Weights of a small GPT-style language model, trained from scratch on English Wikipedia.
Size: 12 layers, width 128, 3 heads of 32, 2.33M parameters.
Architecture: RMSNorm before each block, rotary positions, no biases in attention or MLP, tied embeddings.
Training: a variant of Muon for these matrices, 97M tokens.
Each number is 200 + 20 x the weight over the matrix's rms, rounded and kept within 0 to 999. Layers, rows and columns count from 0.

# gate: layer 5 MLP gate, 320x128, rms 0.0756, rows 229-237, columns 0-127
# up: layer 5 MLP up, 320x128, rms 0.0767, rows 229-236, columns 0-127
# down: layer 5 MLP down (transposed), 320x128, rms 0.0726, rows 229-236, columns 0-127
gate229,183,235,204,190,194,220,173,208,206,213,166,178,190,199,193,200,155,212,210,217,196,231,216,165,205,204,239,181,214,176,203,210,166,187,199,201,165,216,261,197,203,225,180,179,180,219,175,192,208,163,179,172,190,162,179,188,221,177,175,207,177,207,227,225,217,213,162,189,234,199,222,160,214,199,187,199,231,164,177,182,192,186,193,208,190,215,202,221,176,194,201,226,188,201,198,190,189,193,175,206,182,199,219,196,174,183,227,209,210,216,193,189,187,222,204,168,233,192,188,205,207,192,205,187,175,219,209,207
up229,156,208,196,185,201,219,216,208,209,195,174,208,204,197,216,213,185,243,255,183,181,221,170,194,194,185,170,199,185,219,205,212,193,182,197,196,190,216,215,213,201,194,153,181,150,227,199,206,211,211,199,198,208,218,201,188,203,177,179,175,220,204,211,208,187,204,198,168,236,186,209,225,211,171,166,189,212,172,205,193,210,175,204,198,171,213,212,212,193,190,215,232,172,182,188,168,194,210,166,178,193,198,225,196,204,189,193,215,200,202,229,214,169,220,177,193,243,184,211,217,227,206,212,195,186,222,234,212
down229,212,233,184,212,216,154,202,203,180,198,224,221,173,172,214,205,215,176,184,190,207,185,171,208,194,212,195,198,210,200,212,165,183,174,188,208,194,204,202,196,181,170,186,218,204,212,229,212,206,202,183,199,193,205,190,176,210,222,208,233,172,172,213,192,210,198,156,207,218,214,258,191,235,216,196,199,201,194,173,185,188,210,190,190,230,170,195,217,209,151,192,203,194,207,220,218,197,210,211,210,200,179,215,197,206,251,216,189,196,220,167,187,202,202,184,185,158,211,176,215,214,204,176,218,188,229,170,204
gate230,200,235,222,215,198,193,197,205,242,186,206,188,218,216,170,219,191,224,174,212,195,208,187,211,208,197,207,194,213,206,208,171,209,180,192,207,198,225,202,174,171,220,234,193,209,213,184,190,213,194,194,196,165,231,185,221,220,194,200,215,243,216,215,214,202,218,216,216,199,173,171,197,201,207,190,201,196,210,223,197,224,243,241,202,222,192,197,214,193,188,202,218,197,184,199,189,223,184,226,217,180,179,227,189,198,219,175,235,215,192,228,221,211,167,196,182,183,222,211,203,204,232,163,221,198,198,209,218
up230,217,201,214,190,201,197,183,212,186,194,189,213,187,211,172,174,218,185,178,187,204,194,209,196,221,157,200,181,200,181,197,194,222,193,201,212,201,216,168,223,216,212,176,211,150,219,191,182,193,184,232,182,212,214,197,158,186,182,181,219,209,213,195,193,188,163,163,187,162,184,221,189,185,194,200,196,177,166,219,217,198,218,179,207,186,192,183,214,189,186,195,199,167,197,190,236,176,208,165,182,187,191,205,191,190,179,162,209,201,205,207,185,218,215,193,230,238,197,229,182,198,166,214,198,221,186,189,220
down230,172,226,219,208,209,240,237,180,205,172,195,192,190,200,187,185,203,189,180,203,244,224,162,203,190,184,203,184,175,196,228,189,185,169,214,227,177,197,180,203,212,225,201,194,181,209,210,213,213,187,210,199,216,181,194,183,174,200,206,180,204,174,191,227,182,192,247,207,226,175,185,204,185,175,205,205,209,211,217,185,180,202,215,174,173,204,202,209,242,178,191,200,224,202,208,191,201,187,224,209,203,172,188,191,207,182,182,184,195,209,219,217,220,194,266,203,209,190,190,201,219,203,226,193,179,191,215,203
gate231,217,182,169,242,253,214,196,216,191,221,180,208,184,226,205,179,206,186,213,200,163,204,192,209,191,228,197,220,175,215,243,186,194,178,205,225,213,209,195,205,215,188,191,237,164,196,185,218,183,198,227,215,178,185,234,222,187,213,186,188,212,183,196,186,202,207,195,205,219,205,217,194,211,182,209,190,228,200,202,207,235,208,223,219,199,216,185,214,200,179,199,167,189,146,187,201,178,228,183,196,199,217,163,218,224,170,185,211,186,226,202,217,189,139,163,218,201,201,192,192,189,206,208,205,200,197,213,231
up231,192,182,198,243,193,227,217,189,197,172,199,209,214,205,209,201,188,196,217,194,227,190,179,172,231,179,202,170,168,220,164,209,195,216,186,201,171,227,182,198,206,227,195,209,192,201,196,192,224,157,206,170,206,187,183,200,205,209,204,209,218,202,195,191,197,191,207,203,186,197,196,200,186,206,216,205,187,206,219,194,152,216,192,152,218,232,187,205,189,216,179,191,182,199,199,174,219,206,237,188,190,203,213,221,197,200,204,199,202,177,192,219,147,239,219,204,230,210,189,235,197,204,212,198,231,194,184,210
down231,187,243,207,171,185,213,206,225,244,191,238,209,224,199,206,205,204,200,224,163,193,221,230,169,186,195,197,197,219,175,192,177,199,207,219,198,193,201,230,229,202,182,199,169,183,221,203,195,176,215,224,228,214,234,171,203,191,156,201,196,206,239,179,237,202,182,187,180,215,216,186,195,209,197,192,220,205,233,225,193,182,200,177,180,195,192,213,220,219,208,197,225,214,202,211,180,242,180,219,210,176,167,197,184,194,204,188,207,185,203,179,173,210,237,236,175,208,181,216,217,200,212,203,190,179,200,234,171
gate232,207,230,159,178,203,199,250,187,206,181,218,217,231,198,214,192,193,198,192,215,196,220,204,195,221,196,190,218,183,175,194,210,218,170,204,145,217,194,193,189,220,192,197,204,171,214,176,173,172,212,183,192,196,216,209,224,204,182,192,215,209,204,197,217,163,223,223,233,168,159,208,199,199,217,215,187,192,209,169,217,194,186,246,235,182,203,209,176,215,194,245,202,203,215,225,185,209,198,231,192,186,241,204,197,219,208,238,236,217,207,182,242,218,219,204,198,184,193,204,184,226,212,156,185,245,175,208,227
up232,199,195,187,183,248,225,186,217,200,233,187,224,206,193,163,169,222,216,216,170,184,220,153,197,202,216,188,200,178,182,205,234,239,179,199,197,184,218,210,210,190,209,167,181,168,200,208,196,188,173,180,189,195,207,208,209,193,224,180,167,196,195,164,165,203,238,229,246,159,223,196,218,199,223,213,152,190,161,179,223,217,176,167,219,192,249,201,221,238,187,217,228,212,212,196,177,202,187,173,211,181,180,219,246,195,205,208,224,198,223,198,180,208,202,223,205,241,198,230,204,234,210,183,182,199,192,187,199
down232,231,209,224,199,169,169,229,226,190,167,196,224,232,219,197,197,228,178,193,176,147,205,222,178,241,210,215,175,183,149,212,178,184,217,213,198,222,174,197,172,216,231,213,190,199,206,187,187,223,227,221,219,158,223,216,197,224,202,193,171,208,223,198,224,196,187,199,188,174,185,216,203,189,201,143,234,174,199,221,177,197,239,199,201,162,188,172,202,168,199,193,162,219,226,214,234,167,200,214,149,213,196,175,194,221,203,217,230,176,178,182,195,217,242,199,210,151,196,230,226,180,209,185,195,208,209,209,198
gate233,162,218,235,189,208,195,199,238,207,232,150,217,164,212,216,224,219,240,195,205,208,205,203,177,179,188,213,217,197,193,186,177,239,207,200,224,195,182,189,186,191,177,221,195,180,213,218,200,184,174,190,223,175,230,232,176,215,161,210,174,207,194,198,208,225,183,192,186,185,177,204,187,186,207,190,176,191,216,182,191,229,177,166,213,210,220,212,188,193,198,243,157,187,178,205,188,196,212,187,218,186,204,197,187,186,181,197,174,168,196,206,205,199,158,226,193,228,204,204,190,230,179,208,212,163,218,185,191
up233,200,204,192,157,215,186,224,176,189,227,192,171,195,216,203,248,180,198,236,210,206,261,190,215,215,192,204,220,164,207,216,191,214,198,240,207,199,205,192,200,225,197,205,207,200,202,193,182,187,195,216,239,191,207,188,180,210,201,203,198,188,173,227,180,213,209,220,220,210,169,198,205,176,201,166,200,153,200,201,224,195,193,218,197,195,216,189,170,208,244,214,194,177,180,206,162,183,184,177,221,205,208,202,208,174,202,217,193,197,200,191,174,191,168,231,186,213,204,174,229,190,186,194,199,163,174,196,195
down233,207,202,211,178,202,179,246,240,192,219,197,207,235,229,164,201,158,198,187,189,209,181,193,168,200,188,240,210,181,182,220,224,185,214,200,206,199,219,212,181,243,213,213,196,199,191,216,182,218,207,168,164,231,196,162,210,200,205,192,245,179,185,213,220,172,191,227,217,200,192,249,195,214,231,189,224,190,210,229,190,205,210,183,194,199,189,202,203,215,166,172,204,197,210,208,162,205,197,208,185,215,181,193,205,209,205,210,201,196,184,195,191,184,186,169,213,197,195,210,205,196,199,186,175,181,219,180,195
gate234,207,198,197,174,192,182,220,192,216,183,214,232,177,178,203,222,160,191,204,202,228,233,195,202,229,203,207,182,215,212,201,210,186,247,203,213,149,208,233,198,185,173,220,213,189,185,227,183,240,236,199,202,199,213,189,203,183,192,197,191,202,196,216,200,212,196,179,203,181,223,190,203,191,209,211,188,212,202,208,195,187,187,185,160,197,212,204,208,183,209,186,212,236,176,157,203,183,210,213,169,179,215,212,209,188,165,196,208,210,182,212,184,216,187,207,187,169,176,177,179,188,206,202,223,217,176,194,242
up234,236,221,185,204,170,199,197,215,250,222,215,199,172,164,209,214,193,206,175,191,198,190,210,201,203,224,194,212,177,203,198,217,195,174,241,165,200,237,171,197,173,196,195,183,199,199,200,198,199,216,232,204,210,203,201,221,211,189,213,205,196,199,218,182,218,231,176,228,196,197,222,215,182,201,186,177,164,190,210,187,231,216,169,200,226,219,194,187,210,200,166,188,191,196,199,204,190,152,198,197,197,242,199,212,226,184,162,213,190,195,223,200,190,181,216,242,176,176,210,176,206,221,231,200,188,198,189,202
down234,200,213,231,215,248,202,158,199,182,186,194,199,229,184,195,204,194,167,214,198,164,213,207,192,191,180,240,207,161,199,178,215,184,189,206,197,224,194,223,229,196,210,194,198,206,185,203,203,228,202,211,185,187,238,205,191,197,198,209,213,186,198,184,229,204,202,188,202,196,206,174,206,192,208,217,235,232,209,219,217,179,207,219,207,213,215,201,196,184,192,219,210,221,178,216,196,184,216,226,225,186,167,239,200,195,210,211,201,165,185,174,193,198,193,188,146,231,200,181,220,201,162,187,188,184,194,216,197
gate235,198,240,213,149,211,185,254,203,233,199,204,178,196,211,184,213,190,225,193,196,193,158,178,181,208,240,195,196,192,216,176,219,224,195,187,196,188,184,230,177,212,215,218,193,222,236,199,191,205,184,176,171,195,198,184,200,195,214,235,205,194,180,211,165,196,213,229,213,237,226,194,243,223,213,213,214,192,239,196,171,159,223,180,176,221,173,189,209,206,202,169,218,227,214,192,218,196,203,205,250,207,221,218,204,218,220,175,228,225,225,192,204,226,190,193,219,182,241,202,175,188,195,188,199,225,178,189,198
up235,208,245,192,180,181,215,209,175,221,218,166,199,235,228,185,219,154,215,203,197,169,181,204,209,210,219,164,205,166,184,193,214,205,208,176,197,194,158,176,214,184,220,208,185,225,210,191,177,188,186,189,211,200,230,237,200,175,187,204,187,195,193,214,179,178,199,189,205,207,182,194,210,196,206,250,199,189,206,243,228,184,202,196,185,215,195,203,181,211,219,229,221,222,207,239,169,216,187,219,229,166,228,186,190,153,216,229,229,180,235,210,213,192,203,238,169,256,179,225,196,177,219,187,190,190,223,181,186
down235,197,218,196,183,178,154,210,221,211,186,218,200,205,209,192,193,237,169,189,210,224,220,217,194,191,207,200,183,177,187,233,186,184,203,217,187,209,186,154,197,187,190,227,186,162,245,172,199,221,233,173,210,200,221,195,211,167,214,193,203,197,176,192,189,182,184,203,188,207,221,187,191,192,202,136,234,187,227,169,236,210,204,205,213,147,183,187,183,174,232,179,171,176,182,205,187,207,196,196,160,170,176,187,214,205,201,204,213,198,191,193,185,228,192,183,218,172,210,183,158,203,155,181,187,170,185,191,227
gate236,196,175,207,206,177,184,205,207,184,193,217,194,191,202,243,184,169,209,212,227,241,218,190,208,175,203,215,194,226,176,206,231,208,209,210,201,210,198,213,191,220,207,161,187,201,192,226,201,185,184,183,153,199,174,189,198,236,184,176,218,195,220,199,222,239,202,183,177,220,192,201,226,187,188,190,198,195,203,211,208,167,190,220,204,211,213,191,190,171,151,217,208,179,231,184,186,206,191,224,214,202,193,199,143,209,182,177,225,175,211,199,210,195,224,194,187,223,197,226,219,197,216,226,183,172,165,189,190
up236,213,200,190,204,193,207,216,204,216,181,156,176,198,181,209,184,194,189,198,191,199,171,198,198,190,219,199,206,183,190,197,215,206,196,205,170,194,196,234,241,252,229,195,210,219,237,193,208,169,164,179,176,214,204,203,219,219,159,208,202,216,223,186,222,242,202,199,198,218,183,200,202,222,200,222,203,206,240,205,203,150,166,208,191,199,178,171,206,192,218,210,215,171,210,187,232,212,207,195,199,211,210,182,220,190,185,203,206,182,209,206,213,208,152,204,209,195,183,212,226,154,221,180,176,169,194,187,198
down236,218,223,196,188,202,199,214,196,197,176,179,191,190,234,204,207,211,199,177,197,186,234,169,236,225,235,208,212,168,170,224,187,202,215,190,198,203,221,223,212,171,149,169,175,201,204,200,201,212,217,182,245,205,167,182,201,193,200,200,213,211,204,199,203,201,205,232,221,213,206,236,193,207,189,197,205,200,176,170,194,217,203,212,193,164,225,191,179,211,208,192,220,230,187,204,217,210,160,198,188,169,250,190,225,154,203,172,180,202,218,215,184,258,168,238,180,179,192,213,188,201,189,207,166,223,262,184,196
gate237,196,172,180,221,192,201,167,229,182,208,226,208,189,201,206,254,216,211,207,185,179,206,190,200,177,187,216,179,192,208,207,196,169,224,199,208,199,195,210,205,198,233,184,193,216,174,225,248,191,214,184,190,176,178,192,235,241,199,246,223,220,232,208,251,170,204,218,204,223,190,211,193,145,216,201,238,207,183,193,190,196,232,206,217,181,205,207,208,171,208,204,214,213,168,166,168,186,182,169,205,181,204,235,208,200,219,192,218,209,225,180,190,168,190,204,139,195,196,164,189,227,157,211,214,202,194,200,205